{
  "n_layer": 16,
  "d_model": 256,
  "n_head": 2,
  "n_kv_head": 2,
  "head_dim": 128,
  "d_mlp": 1024,
  "vocab_size": 1011,
  "activation": "tanh_gelu",
  "norm": "layernorm",
  "norm_place": "pre",
  "norm_eps": 1e-05,
  "positions": "learned",
  "qk_norm": false,
  "attn_scale": 0.0884,
  "bias": "all",
  "tie_embeddings": true,
  "parallel_block": false,
  "init": "normal",
  "init_std_qkv": 0.0146,
  "init_std_o": 0.00259,
  "init_std_up": 0.0146,
  "init_std_down": 0.00259,
  "optimizer": "soap_variant",
  "lr": 0.00388,
  "beta1": 0.95,
  "beta2": 0.99,
  "weight_decay": 0.15,
  "lr_head": 0.00593,
  "warmup_steps": 200,
  "schedule": "wsd",
  "decay_fraction": 0.865,
  "decay_shape": "linear",
  "final_lr_fraction": 0.05,
  "batch_tokens": 65536,
  "seq_len": 256,
  "doc_mask": false,
  "train_tokens": 231900000,
  "steps": 3539,
  "dataset": "wikipedia_en"
}
Each number is 128 + 24 x the weight over its row's rms, rounded and kept within 0 to 255. Layers, rows and columns count from 0. Numbers have three digits each. The size before them is the row's rms in percent of the matrix's.

# down: layer 3 MLP down (transposed), 1024x256, rms 0.0846, rows 809-908, columns 64-127
# up: layer 3 MLP up, 1024x256, rms 0.0923, rows 810-909, columns 64-127
down809 103:128149140158136132118152113122145137088082155137135080139116135087130162125123147128164121130129132146133139097126133135107132151169134112136134110127127097113151129134118150126088133114094168
up810 102:104157139117110109155073093091112103120143114136139153130098102110132133092123144119160131113096121107123093122149120139079193149140163150106155101102102101098161166129104164176090131141195157
down810 097:157120114151126134070110101169178084105127119169099135130115170140126133091139109122148137157092119107115112126112165160148118170136125121140182104135103106150115134187155107120184096171161156
up811 098:120090166120112119132104100116126129132136142114130146124127095138086085085129156114153107127085135143134159110124141111141088149186087107103099111131155099143117148127108108160166086139092089
down811 095:118122167099136124119125130134107082149128101143143176128142107153110155144136139156155099166102139144116113131141127179106114142156125133134114148163156091139129132143143154157151183123135097
up812 105:113099131129139154120123104159113136108170112121123122113151119106157125097126113132126103124142118140152088129155137105125119114104119131098141083109104152130097148113118205167191129129170111
down812 108:159129113084114174156137074108166129153116180123156088105093126133075103179139167138120113104154135114090153128155153147081111123100154111137103116128158144082101097142135131143170140136154114
up813 108:086149139129153112129112177126156171151108170134120132164120075126120152131117101122137160095135111119128154121163098154147127100168117113143120121103121128161120183105157120128131103095155141
down813 106:104056149119171121140155151150115162148124110111096099116142113139131136132132108167103152146146084104157107124141078142165148111084053108129121132137085099145155142121130096105145099089121128
up814 110:128136128121163081122117111126139121122102139058131164110141146135104116117115123143095133129114176166099119162122130144105108148145136133159133134074143126106110112101152109136127154158131144
down814 106:145151144190139105097111135093102115131095122144124109146100133131132116099136128087112107109122072134095088126171105130122164158155146130129105142181119128148136157091151095114129111125138114
up815 094:118127151113089147153080141114075104122137089198121165138136125162113133151111165110100089126118139102096106116127128122171132119077147102118167133132133162092115165128123155105136086120138147
down815 100:160144123124128154177115107120139136131104141105117113134109154063094124074137114151071183114132125131100134144106116175198131130143137117139109118159161138110126117149122115132121116137077083
up816 093:183134116101126113116160172045141131137099116141127152154098143140164150138127160105119119127164095136146092144159138146089144114140142125147166152123102107150112118127087079145102112106124097
down816 095:079131163151150162120061132142114152159154118125180140139136132127154157134173132129134095073151174141132149121127101153139141201129134140113163087142166168130120100150109141169123164141118150
up817 092:109140155134118106121104118159096139130141101129110122125118097108123128139159106151139147110127171121123162082105121130108165119101137131129102129098109100103163133077124088119118136147114125
down817 100:133118141142113145152153141109154083157115172097139098126110125194153130129095144103124070143101110112116130176126101096148121133117120133155136096127161141165146152165129149139138147116159093
up818 102:122175117160126140133167126104131105125162086082125150117121102096144121101154157095130155179078094113145169100117089165165136083113159063138121101108119135155089114142116119061145129105108119
down818 106:148118130126137110137134082140155118168115136142143131127111093115123147092103133143148138144133124132136164111132112095086157115132153178086125176093154170150094156147130095112114123137140146
up819 101:128117105133126125166113177129125123145140131115093115154118134115148147117085134134141148104098119114095112125137093140162156108120123146154124109153155141123180145133144147144158113139122121
down819 104:093099147108141105124156131115100124098073148124156156122125116093183106180175144111121174128138128130094129138146126138121107141119132155137085095099152161128147118131158089134117150117117144
up820 095:113112080137091132122164102108130141162138165117151149144132104130114095147114118125156142111107125183140125158146133148118098101123099142123129145079136071130108170129149103132092127124106109
down820 091:121114107122147070130132111112089136134090131136151136164087152115139121125147162118113137125159106131138113135124135159138125141110135183167165171128085147087098104160091104177100144118110105
up821 092:151148129131121105144108125117140116127132116137125155100133137089138098136094163140114097144120108154130107129135135129109112157174098127099141109158115104121111146119150142171143142116142139
down821 096:140093103147104083101150142098101106126127137108126127127126167091129155101077111096095083164125124129146120152141159146150100115149146143156103192154135133086125171141151121128135079106134141
up822 107:158116139109113169080096100120120158109117116100124171125141146139144137113138125092138130136147112098149136134130112133113126149099088154135103136169145170118096114152149116139138138113111143
down822 105:116120097171151173111107173137131102165134147139156141115150124130096177122145152121148107161154183125117140120151093101103145112143130109129124115093125147099140120127125119175091150117151126
up823 102:070130165124142104085104129149137148120124088146143109139154132094102174111159102123185129134116132136136134098119164180123127132129053113132146144140125126142160138100160175161142086148169146
down823 108:099126160131172165130104138111148148099135157151161130122132154133117159119125126092132126096161141142141118136155089087124140114124152141134130096132119185105133127130185052132137108141109141
up824 111:137109101097160137165076134109166127110137111094150086148161099141152110115098123133102075124135117125139133129094103109141162129118168107119118141108131168126150137130080130110114181133150151
down824 113:177124127111151109124144156142179151135129083126141073165117142171139131145117166132177097136107167160104100156144120158150171107168111125134111121098090122147102091084124109131096140115187111
up825 105:151175080097103146153146125127151195130123140112116135100138162123083111135147153159146148137104085112138119179150128150104151175143104141146086156125118139121113108095118120115143119145118100
down825 105:163109151123133095148137145095168131121072178166122155139142091124160112134120115116072143143101118100102111103173121123083137112150153157169158136101151107141096143106154164125138108088135152
up826 095:155110130142129149087131096160151121149120128118123156093079092135166096151103129141134135147133123134118139116100158109161130122108099144104144092111133183109143114105125131135151098132159128
down826 092:075113155150148105126091150115164095112119127158124128155107161113120145111134114082089151155127173090120121143163143109149148091105164118169133121152143118114130148174134114157127127159124123
up827 104:100157104104127163107126167151136076100122141129081122122108139139127103123116139150096139108121155141141135111145116182159116111109105104117141153088150129140093108127079120112155127098116121
down827 103:118120085111126107123156113158134104121118185113152122119105161133116092125084132129135150104148145159168165144106140171089085144090120134080100105162135109130094134152145141190133112086124143
up828 098:135114122142095142122151115102102101146134135168103094167108132108107106172100104114090124108119136157120098132129103149095156156119163137132106138143115118138151120125125112112157133121148110
down828 106:156159098135077140132131120147130134099126088129134115081137154178175126136131101163094136142127152102146143080127102093124152141145120126120163113136124135123137110118096090128133126114100090
up829 090:113189122107115108119148107093122104123108144133133163114131161150117112162134152125140114114136161120095147123103100161090153144126102110089148163162107153118131134120131117104124093126164129
down829 094:114128147134162145145101162159108105132102125157128141115164143115123123157122112152104131158110087143162124135154116145138137138138168154088120090156132154114125085145137109127116131125161144
up830 094:131127113143139101119173118127111132117109103167130107117081143114158117106070160123144091132097146150125186159114121121146137142116118148118097125135160148138135142155144125152086110154167115
down830 093:092164127136105136136126153122140149145131085107119114117138129102125101115148124140154147109101097101102111131129142107119118112130132119123106105109100136134131134104098122110193104133144137
up831 106:084140112096094126145123121128067112149184139200119063150138106126149126129118122143090137090132139145129091134123118103105101122111107076133133112157087156105126101122133095141133144118159122
down831 104:108079158142106126112152116131171111129118122091135167140140144119155124168139115128075089119167127114094137123110141144155138143126112116129160139113124129106098148144155114136134164119152131
up832 106:116137083114094126111122168130122075082108145142106175114112118146080089160122150134155119111158137160127129078107133140145142095126135175141117140102111089088152122186096089159131150139127117
down832 097:157122162154151117144103085146116119162132139112123092134104153150140124103113145118144161181115082120162110140178131137133125098131154149148097111175139147137106165080128122086132135157150100
up833 093:155101119103122127162133162145134160131103098103130153140094126091100086128132155095137140117110086124107157108129111155108167148118074114145154095105185143101166148119136151148107054103137136
down833 096:137121174135131109133170113143120119126196148149142126136103130106092073124121097126152117106119141104125151165101118128133109103120144115158095138085102145113154141084123104147132128146150129
up834 080:134163150139149105090112125101096107090116131134170120121145139138108165107131116132135122118087115169113116167100095126156138157113107152140124109157116162140125133150160175120130119111187172
down834 093:150105129125134125122102130176143167165118115117112128108118126070149152145119157141137102168118127104176134103101108103141105107134121119101170144111091113117083141086119164115100138124053147
up835 098:137122179165100136140142152145131090172140158107118113111159151146096143123145099170132132097122135137101131123145133104130141122100088113124148121115108136123098156093147151095125094113152141
down835 101:161144126153128138135162172146083159117166133124091137131094144096131114134142101101114097116093130096157133141168120085114103143169137138116111106129141144150133115099118113069121140093116124
up836 101:088092152072132140131085119119161121167164114086171157085152123095127094122144114084105112134148102120099142132108137145140112115131138107104118113138119168129127147151100112123104132131120122
down836 104:141153144126106130123125149122128104099121134166104113128141123169136115114072149170101124106152104127139131143132132143076121101097107134110156110108116130117126131146126112111133097163175152
up837 104:135152135128146161089112173103149109141157186123141137141158188132158129123137081137135165142137126108094148133095145134097112136111121144124164156150132161135124144066094097114116121122103103
down837 100:133129119103152091137125163137154157155143092139163120115175128101152146133118151151150100130156122159146127110160144153137129159125175144162128130129138109111142095164124137187106117143123095
up838 091:139130148108122155157134091143139111134135115143142116120169142142121130156093095119151104106129134112130088121144125139094133152120092128157107092101133120107147122124134088154088142128186092
down838 099:148130137143124137113184103138108175132122143199120138082114168122116090106116146133087132156099108135136084171108137145150101132131057136124125149126129100123102152189109115137098098135090146
up839 108:114107133099107119125139147132123129127119151135097123115149117136121107179108129085142113133130110133106137134126141134097079104133091141115125127099091106113106170149150179133139130103119114
down839 111:136127094125132126095112103150098118102169109118149110143092144121128142121099146130118148142132087137123117121127133157132189129102090124139106169104115144153138130144134097124143130143159112
up840 087:155101149157140149116094141161135097106102090166135126133159105159136093111147140117110157127158159131140128166131096137110170124093158130152099126168131148125129121126116147159127148116104147
down840 091:075175118135114148160125111103181129145135146111131074161115150134131124113065150151118104128128138141142119092127115150119118134124110105110140133157110151095114157102105126150100116148139097
up841 111:125172096129178151165136156140107116189086120124135127113096135119106098145111115148095135150150153164127138147159145111110108133142118131139147098155162129128169120120138112109084124118123107
down841 100:134093147110153090108124089143139144106120175109087109131146124100143098154120093159131157108177095133144128173152147119134139137105108139107090141118105086154121095139085160115159157153152162
up842 074:125130122123133124127143149141137100148120131119152127162135215163117116146119115122131122144130157108122123109141123072160138174154111090090082136081110161146125102098126095108134108113114131
down842 086:174143108166099106128143114113132166148114142150103110102133095084149151149158172095120113126155109120122179122147122123161107152148147110097139124120094121152118142103123107130178155123138108
up843 094:120120121130118138125119130083120102178087182143117155099084132141129100152140142113132094123126114076141160123116148107131149103096125119143180149127144113129106130138134128115143125115118136
down843 096:146180135130152110179126110124147108093148109104129148139170153163182153133122121138105162146094143096168096121116138132139103129089106142091127130150126119148157133175126159122128112143107170
up844 109:104110161125098156101090152157130110122118152174177153126124128098143114100154110110105096161142163164124145128129083120111099181119130161146161136080141153116124145066170096137123123122131148
down844 108:146151153129094170165133131123139111169117124101130118151161141154074084111112127083152145146126127143108102083128125143112138140178130063139146126128151139116127093104149150137143091136117156
up845 104:163157160156138094101142141101126104117198135159163112140129100155135119110127106128122130117101112172128102100137136172155163137136170117200096146118116156152098123179130121118090090104151163
down845 099:147133104129141154149136158126120115133111154133094127153150147103152167177151125136120113119155179135128160112076158115147084129137115115092162079102084122145194123134120154139135154129103120
up846 100:118081066175137183128118156114130121161166155133135131136136152165118148108114092114081125144165091166111130144138153097121098131155156115078127143130115127140107124155114120118134091118095072
down846 094:132159107122160097106119154124109119139106123144131098154121136179168161172156171130115125123086139134106145089123141131136112147079163110073150135158115137141117121127118110150111114073154116
up847 093:134090129129154091138128096108121123119117086180110104152139126093163131149171109131094089114135132183135108115171099102068085161113112167151140131134153149139143104118164142151133120172190114
down847 102:110131092132122109109147138117085165160137171102110133143154115097117133105124110140111059091151120111125114118130152142082142128121144119121133109133128148105171163152123163182136110138144153
up848 107:123145137104120133132119152164145089091178130152139128130110122147108151133142138129094072117170154123141143127106165074128122137156144155134116103103131158139180113129172115131104153100112141
down848 102:107113101098159127162117116124099100093081166104147102147137139153146103150165121134147123088169142168117143098131138138149174118143132126115129088151166164136161115151108174122132111120105150
up849 097:173102111126174104133097130151138149132124187105130119104144089156134115164131106123142122116106141119107107086150167151158092117117131069160114110120114148131124145083123114132161159122130116
down849 102:103170091118116154127164136101118129098151092172137150159150139134120129158110117142108143127090129115147130150098145153133142092142138116164113122131089097108109133105109115097080175109136144
up850 085:120109165123129118125125122163134116125138128141105167137119099084131165134103143111139105099077116146111088170124110124109107110094124121131093094136110168106116120097143145143123109097109104
down850 098:170086129127091128123102063143099133137118151114098120162119094101111100138145154111113120113153122134160115140112105151067091135121073135164160153115174131133095111150120150139115123136131131
up851 100:129085185145131095143146140162136130098132092161121145116132138132115097126139129150167125118065165123129143124120156118081116153144102102119125122148124162130169118149131099105108143100112162
down851 087:105146084138159156122084115154117172146112128110099100132153120112130146170123137153091110115158111137115132093123104180155112114113114140090137138107109130117049147109126147088127097147140102
up852 104:138149078104083149105144134151141147128142128151148167164094107164084129084120120146145114110148123156129102142148117115099112150112112127099096145091155148098150166119111115044162108147103129
down852 107:105088113121171153118147150133147095166141131138107133128158086136111132116098103131125130127125159119139096088060086103110112132046117169195122130161132150136162124102126143097093126130124150
up853 105:113147144140085153154123131145142102158123152124137159151147146167163119132139143127155106091122110159161075124117094139152101093144105144120123122163103140127137158123147119120100128109145125
down853 111:114130118161095156103142138139143131173139117131126092097120083179124121110133101115124108110135102129133108110113113160154136120145101096135111159141138130113094061107130120141149119110105146
up854 119:147150091147120139141130121111123135140119158146116167138132102118118126139092174116149102137127117130089148142137163084100156089082160119162121109134141111128134153123123118148172117148162143
down854 105:114114101165128113101144119106098117129114154138145124113147117113150156134154122139065168167127132122116080203110199065153117126071149128120133139090159101141117147127139122139168079132085125
up855 087:124156127091126141166138129169092177131122161106151108103142124124146108131147132122068180132157125099136137079091142142143125174106146142117171140099147135138194145135144107157091109129134120
down855 098:148135131132165146132119162152098184135154106137151092144125174083118117147145151117134139108133134150136120131130145152139095119066107069106190129119118100107121168107107131131139185120178142
up856 100:124120166136106098089157112082100127159172120165144107155138136083084117167139142124146086152166136151129134167155120100139137163133108159104145106138189163111132096117117108131136103178113144
down856 104:164140158063155179150092135133187106108126181079169148115139124190130115106119150118111116112123118111125146107094103159142171134071121170133108129141100135093134091122127138106107115098161163
up857 106:075149107163127179127103146135169142153143108128138147143117150143112099175149104132120084140169163157119138162127128076132122109159107102082193136147137110118138131115155113132151142141125120
down857 104:100118098122092136135152128118116139158097138095093098163148085148110129135153093119126147101126141169150111161134110105104115121111118146122080143071123117111155074156140135141164120129142113
up858 095:138118118104119156113110127144143129110137137110148168150127117080142107126140108156152125096119093145176101108156112103145110099109125144100154087136122130078125150129106139103107134123109140
down858 092:121112091139121127161112128099119124105130107125152080155109146142152135091142160186113145136114074116104143098165140160137162127137138156156169111153097136091146105149104101182122085094123146
up859 097:185099122150135097105153103094137104093113115117143120146125118158127135105153115117111133111121146125103125082152112138089116097102100089124131144144110097139126156127130118101163117096130137
down859 100:140096134131104136110115136150166146130104126091153120143141149140102154138132130139162150115147107112114093131100124118146095152122162138142111092124121114136130110102098104139083161172087092
up860 098:121102122113104135151088163130090116095113130114130145214154142150112150174095148117113122128126139139128112085097112101162112163121125105114134144151148111125143130138148117119149155115125125
down860 102:093145079146118131145101114140128159145127127149151133115115096151110140125131094126114134118139108109125125093140144059101096112156165136141101113136129120138166117174144108171075137158139090
up861 104:135131144115113162142118092131129120129078160153118152148152121136163143150156132117139148152134075205127126149113143106130135113126124081111133154142096154130160101107149139129058119148116085
down861 102:157112122167151120134099166135132115130125134117165138111099116147157112126178144132099126085127145114130168156150128129120113151125148118121112109136142110131149141146113095110118170141155147
up862 090:102187148130162141107123149088102134128147110174113152105137094115127146145128125120108146118109140137143149134134123120146133147137077128134157123133129071150122144153106115120111146146088094
down862 093:122124096107119115070107085192093109129127120123179103134134114123127162169164127098135103107118071119143166109118151128129097131136136140141118118109147103090146126113169138145120114137132106
up863 090:115116141106137142135131140152115092121148144117148116144095090164138070186087107134134168133115161121137121118086105162099155172121107080115117125128098136157165144111116193119116117147126130
down863 095:140139104125140141137131054136166132157125144163114130081121124070082097094108153108206123092133139069116097133104132157143152149138110136152127107124147155110132103116124118122082143117139151
up864 097:109139102130136130160116140131110139131128167149126145099135140112155139116107144107136100156130128136119098143176133162137156117142092114101137135137157161103126133140154124113171141139056155
down864 104:114139132185172124177113095159135112142127144123100144112178120070130129148151091117107126108129119112105128170149126098115090132098096120125133157117133130137151149105163129081110130147107117
up865 095:077121146082174092129144089144126105122132112114142130145103147123138132120104145128121072128144116117112120112152122101108119119090144113146101117131149089121136168130144134141127085105159130
down865 098:138107079152135136105134135147146125169141152111155129161055113108116086150159137123129105080135123123142133107148138141079075134167127131119137135122141090172080145086149159157136134115148140
up866 111:125155082164131115174139121137117125162096162143131128114076148121190151131123136124115139091147129149114098137123120096150116088087112110131116095103191104141126146128100115158126131129096144
down866 097:111140167159129156188139124110135130120099094132107121116106110155163174129148183108125153111143129146174143148133159150124146145135138129100114113116139066132119107142125143152110092132096103
up867 101:128095113083109115119122162142113125172103115124160128118091120131139122170150166104098092124107078088149145115151109133144157131081142115101113111123148095137151162091149141128097124129127176
down867 104:125094101121153134187108097150108155129134090135110178126068120113113173135133110140109109126118156150186160118120161137138151112208097114144154132149082122148107069156158118144144172112144152
up868 099:119126147119147127109158155128124108137101112134147113124121140140119138107143141054140104170149163159131102115084140114122118148119161128095111124095123093108189117113143112093126117121101091
down868 103:155093143137157115117117109126114154103175183087120125149142138123150184115098123171100121124107114141120150159096134114141113182124106104120130133114109119115088122126117118095158142141095141
up869 091:104125139108136117124141133151181151112161098119137159132141136081109139129142111095143129112148096134140170153146172098120114125081146083145143146119120103130086164168146172125134116100143133
down869 096:119108111082121116146102128129121136109127146151129119100142111143131153116113123106181100100125151142123103127117123118144130149194102079115135140161165141142137143142169174081129171157131159
up870 108:124121132170139146121104148090140140158140120124150117126119102135152101122068131088149128138153123139112148108158107136132107159108104116144151170125154120130159091088154143093134138143090110
down870 091:132091098088140106143138170118128158166144129103160090128122127140137161102120104150070163134116128114109136124169179148139129145111134116134124135135134163118097102133171156151122125154140152
up871 098:108148129132123122124112137137159129101121101111166170153154116126114115104147088152133121112118104140168091097132172120117138135133139128117129097139120110153149156141117076118116106148130193
down871 096:134092105151147156140108118146078147150142113101116094097126145105133151102105134136132123103137150148123142151142090105138148107095108140128124176162103121135131112119122110087163117061119113
up872 079:116129147116124120158152157116130157114168117116126122111138160104121158078153129099124136102125046129136131109139144166126159132136116145130157127141133096143173126137119161141110123131127149
down872 095:128131166157128143109132067118111146152118163103158123175148109126090127158133159127124123136159130152118162176148137114113151132084116141160111142095156132105109151151110108132133155135100109
up873 105:165126144150127143114139181173140109172103153164118107151140092164174089126112121149124122120120116149100076144146143148126121119138119158126135145153161139132130155131147117114144141073167112
down873 099:135133143118143123135115076101116133111102152135092163121105141075131139152119160119163131126132125150143134115109121126106123109144124135114141152123079138097134092142125133104111118098094175
up874 116:114129102110128196168153135107082142122151136118118193150148175135160165124132171181065077086136146119159105140152098147101166104097148123114143140133130124121129117103113137103107111137113133
down874 111:122146107149130133163122118161105115150127122098155130138108099104110139113123138181113148132136147082110125100133141100151128141128117139149133105128156127171107165119102162143125177117123150
up875 098:127141139092096160147124116152173128147132156135134120146138139172125111080101131111120119115144103172161130086113132127100156080132150119135123111121154168101152150108097120074123135103155095
down875 098:136128143156116138110117126094092109129138143115139128199135102114090169143124126105156114127132130148112166132148130090184148161125092141168155116082116108143126135142115093199132150109155110
up876 089:156103113130096159146142141113125116124128124166187127108114101082100083131142116140120113176083118158134133126115148156186106089133135161137146129161109104141170087129122135115120139133131136
down876 100:110126142152110152112119128169164107128156093104117155150157101113173138138090126159160075135198103118107108122143098115138146107121094155105149110116101105103102129119135127122140127142122094
up877 101:167145099162175105128148091118161087131144088109157099136138125153123125155181120134134116101125086130111162096121161091135148131140092123159138097156149107123163143149111151146149140107158152
down877 099:102118131115136097139084139128163160150096060161153120138092101112149130087124152143132083120098112128171119132133158103116115142119106114155126153134124154120116076141138129119196155137133113
up878 116:171144172119085094099150143123088115161134086172113133094141112146120098160133123171138164142125131177148126157111132131083132129115122120150094144140127149100134149114121101167121090076115126
down878 111:164096149110112113144132134115091112145115103088164133131137143183143130154138110122121146092144137146134107159122105092098129155118145144155152121127118120145136135120140122137126098090108136
up879 106:147106080140103180122141180140109103108093107135123099160143126132137125110150131116112098116126094165121133126193124121130117111098095097133173118176129099132127150147127140100098123154116150
down879 108:119146144132115144118130128116141110109123160147135173141147109101116129108124130156140102117117141149111109118102126128161143157152186101128140121119125120135152091120103093124157119124094139
up880 099:132124141090151144128116149133154114148132110107193126130100125113137165134154108087128138147117154097150115116141092120128078149108132103110093131137158115126150159190121098104141113113162147
down880 101:141143114161110145130094102161127155170106093121133112111129128146126135169100131153150138104102150115108170146147108142140142129116119125107168121131089164109150137064174150148118153150105118
up881 096:140119131124125156110135159158147145160158112135101155106098114097153122176131132152107126146164088135137118142135141137147174154129120143127103172129097085152151142114157091125125134124140116
down881 098:125120137127107116150096140135137149085139130083137134124110107158169089132134112134121116140156134082125115137145146165147131108111080085082121111153170114153126113130113148176153148130153124
up882 109:107126151095110136170137168160149121105124118094140136095122137128099122135144130130095118125149148112109138162095132126106147113138117123137152128147133116157103141100121130171108151099161119
down882 113:064123147198131115177146144144107114108131128110130192143160096135100138077127129141144161146141138122133097126105091164119131129135202124126175115136161102151076126101135103135114142128098128
up883 088:105094110137106186102154148133137108130110114130124127106088180108164156133124132088116077155162127140141158113121160117154115116124095088151150134121134126161113168115132118166168083157120131
down883 103:147152078113109115118133146118140160089110142117130144172157128151175080115158141144123138163126136113145102120095156143144113140123152143131105135093131155130124131117107146073104107094120107
up884 104:143142111147152127105106155114129178138131144139122136130110157079102113146103145131125089164132184123103109143111129164108125147165104163131112087128155109115135168090158124119076109151168100
down884 102:097133130108124135140160127107140153103137133105143146103117139094123135121125148106174163117136087164117118172125097148134115131133166088154095167165099137132117121127136127130117120113107123
up885 092:151138101120104133092123102138136155127116185121113131118107152111146132121122145100148077149147096127128142122168126107107114114131143085096117123125114135134094147122116104142096127188126170
down885 102:129143086122113132099128161140138163136111172145152179127125107128111120104159134135093126127099172160108134086112138127126135105105167126110148141112121124159166138132084117162114146134100152
up886 097:123134148084152122117134133129076112117193121154095138098157092127101122092128152138100099142116135151101112128106119123121155124147129142122141131085172141143138111123126136161113107097121118
down886 100:160129128145101111132097112124139097148085094115102135144145157106117126129100118154103134127128131107162097101175148118158136129121101107148186111119107146085173136157156130130123117146136093
up887 100:168131105121095141131106128107155126136125144109072131119070161122087131117133095137141102089139121154130132162090127074088096127134150125129102168145116124109131157121158135128163097131106101
down887 106:108110101138137125106179135143110144134134091108181121128122138104159120109152127144096110118111115136108180117124124097104106146088091121112177074118144176136145108135136125129086131096120141
up888 099:095126141156148144138125145125113099118120155097148100174117131149158114129115079138152126147115154135164134141123130131141128147122096128147127156100100176106147143160173096107094117158094087
down888 098:143139131117116182153159120165108130123083111101108117114129118100134129148139121130193099169116117109159125135128159099149132160128122136132136139112169143146116149129074087129135106134146090
up889 084:144118134113123128119087097135104155147199121067119115109114104140097117107140070154141158132096102118121152164136144132130128151109140123126116168152098170095098143159149075101091145113144116
down889 095:170114080118110127080139117126116099094135097114101100074133102120102151144131147143132141118102165157135096147138102085130144099115133138162125147109109133145143112171179141159151103126119134
up890 102:100181151127132138166080119134081165152092105087132151085127108129131156136129103127128136151160128176144111122133158153140133098142134140163136106141138124090107123096137156129148100141125088
down890 102:121113123123109113126111130125139168126117160146133173119132147105123099101164080139155150135139122169111148106130153186145120041118162158133139128117121181088110114133160123116135128124189079
up891 090:112122143197144137109092142136159096126078109141115107149149126120135096107141154134109106075128131111129107175113145123121201105131148157136141100127139131122118182103137105090120144141111152
down891 100:123095105109127145143124102134135142070101140097133157088115184157134134110165112085123095103076133145140184152084153102117141144130114086141132108122111129118138151121177135144133099132108135
up892 095:119134136135123145121103159146111124100128138154162173122170110100151172123102149076159122119122152084091094131125175142129161147104131126169144134127147103135138113152078088150108130105153133
down892 100:154128087098134126107158125181143111124149153117151138134124106116117121148129106081140179156094127132138081099108134155108148136101169151114123097125132144126169154114141101122165126164184103
up893 107:151130101109167144137114114134113073134133112081142123119139151117133066108123138122127112171122113174120127120100148099153147133126113131151144116164135116095112168125121080114130127094124125
down893 101:185105133156113163142136134103076119100169124133145120116132152112093122119127142119161139115119129112152129113127125086155112120144173129130118116096153177146073045113151149141117071100119096
up894 100:125114122111118091140132152182098145150125075117106173121159143119114129148140085128122134138120141115142106111096123122131163123093119133120137097169121167172161134116150136134124094165124114
down894 097:162139084128146123147138099162135130131142138082135152151120128140101162095130126151115133142123113123149123090109096127129167166138124148125105150149110160140142113126134146112133167160099121
up895 097:091173104103122081095160154153118110179157133107140135123122085134132117113086127127126143130136136139126110150121098135116126140124111109130160168150146113085118129089167167137152125155147147
down895 097:114187160089123115131129118133148125139136089106154140120122144121123111103135117109144136111139140143148080137146151140133123161180169117093148135162100108125107133099189143142123123108117138
up896 098:145141140179138139102117144128128100103111124088147146076110143170119096151180142157127161128133151077137113109142126113132120118099106137132121092191157122121115167127128097171093105077112148
down896 094:097132137122117140172128123119134111104128157112098126131127105109110100158143097121131103147132133099121116142137158103192159163120146145106133146102109146119158051106144140130124106127133092
up897 101:159115130158137136138122111103146127150144134109149119147095135093160112121153156121149140142123110134167155159079102144122114114127145124124168117160150079136143135103088102141130144078118129
down897 098:149155110137126102151118144119135094165171137162133129148123103144113128086137118147138161122132113133147095123150099119125139143111166115167135113125097135118162139135175136150129123147118153
up898 102:122170121136138138088136138139129115119120126092073110144100078114136112148124171121120130130141110115147182116104086137147086083086110124157133126153121112124149152112159170127130120161148133
down898 106:106133103164102090117100148131106125118103154122119159123115112114063160155157157144113166157130096140171145155139101127155136117158113110132163124089116159092136157123112137143162092106125099
up899 104:138155108135089087104135095143142135116156150118125121169125146155096176155109134120132119086128106105112135141093132162142101087119119129120120142118099141092154132141162155126089080120106083
down899 103:119117145180159150169143130146152128139148143124156122158151139104134169127149145127115098134147124132114160130140111139127174098109098056164112140152139117122114131118079113119133160156148115
up900 099:144136154151112139147150132105135156124131142134086078154112118191156123125124100128154102089121123104150156104107122138117116168148119116128150076087148123124129086120111130114176137129132152
down900 099:124105136131155157079121144100139149121133116107063115127130116105153144108133091140149147086073089124121096154129091098146119112116151140081135136138118153126089101129129164112066085123102158
up901 096:184109144114109140151099125103130156127167105156117126135169133129149125082166121132121139111141122131164158061079144173113111113117138114116124090117127128122135111125115102137079117147115089
down901 102:123155096148147129123127109150092088133124109156138168092127098147116111184123133110134076085115131090155140139125089115120142145089114146112128125145107093126129131127139129113159117163084093
up902 091:145081143099164137150095096148136117136134142197128147160144148160096146134104093094110131147158150151160115152170150136105119149156101130153139155113099114177125129123132147136111093154095096
down902 106:101102156122142112153107133101131129189116128102148124151152107192103114160097117128152132140128108123138124113126184122087151126117106126127125150120146153140123152127119135149098118129090132
up903 143:170158113102124128097113116120154139168118105162152126127184128108114096120085113111119131149143165131136128136119086135162156153148129149116112104109156137169133207129102134152145133122090081
down903 105:118102125133136142152122108149133108127121164126124143097109129132143148119140131089107119115131098157120150126144140132106105130103135134131150131148086121105117072070147129109131092132177161
up904 077:124118082152142143125105092156069165158159163141143134098167153156102104117131156101135138157113151106143089122137163100165119123117119077121094089125157131139110085096144129127113087123104102
down904 098:141147114138071097102156146179115118117108115112132139137119120096142139154148078103152134163131087135122108097110141074122169127105098126123092125092135119157092117091121131149097127093095132
up905 105:135126146123127136149105118142109100106119136121100123143157143150103095136154146118121140109059157128130139166157110132140128138154091119155129106142089143137125152091085095134144185141127126
down905 104:146153163071145125112145084091097095086131120095112140132107141163135140120123140117099145091142151104130138149132117105162084153117116155101079137164133133138108170127132184116136078133144157
up906 104:109137139100136104139144086136162144154109127147163105122102132154118128146142091124102098113164150105081126081097091128144104114142105080126158125135110127131106163083113129102124137123131140
down906 103:126155154155133116116111142149152140104119107091119122153118147141129102094122144137086092173115129113171129125110131171109126090127150128107142155096162108101135102156121122102086146119129150
up907 109:177118132141130107103153122100135109134116126150132131125152149141096079134089157097098125145080169128141114117168117125113104109091117109155102110161060133130107122165098096144123142158164133
down907 110:123131104155172132146129146126131122112156124093162148116100107157124132166131141084131166136088129128110151104132101091150190133118134155119136072155157116133161138097116098158142157155117114
up908 095:095161102156108145127115113163091102137115142137109090141103121135096163086147128108142136101117159114109115108100114098161121134128176149148124140110132094145140128125104145136167092147133123
down908 100:137109113147129124130157136123126128146153159143165096124099120132123138177166114102157132147145148119097165130131087135130111141024129119124144116110142178107097141163150090163096115125155115
up909 099:111143098175175159090138143168164121164193126103158169128133107117142102104127093138152124121119132097140102118139176147131111140129109123116111137144121147104112121115128132131127124170140087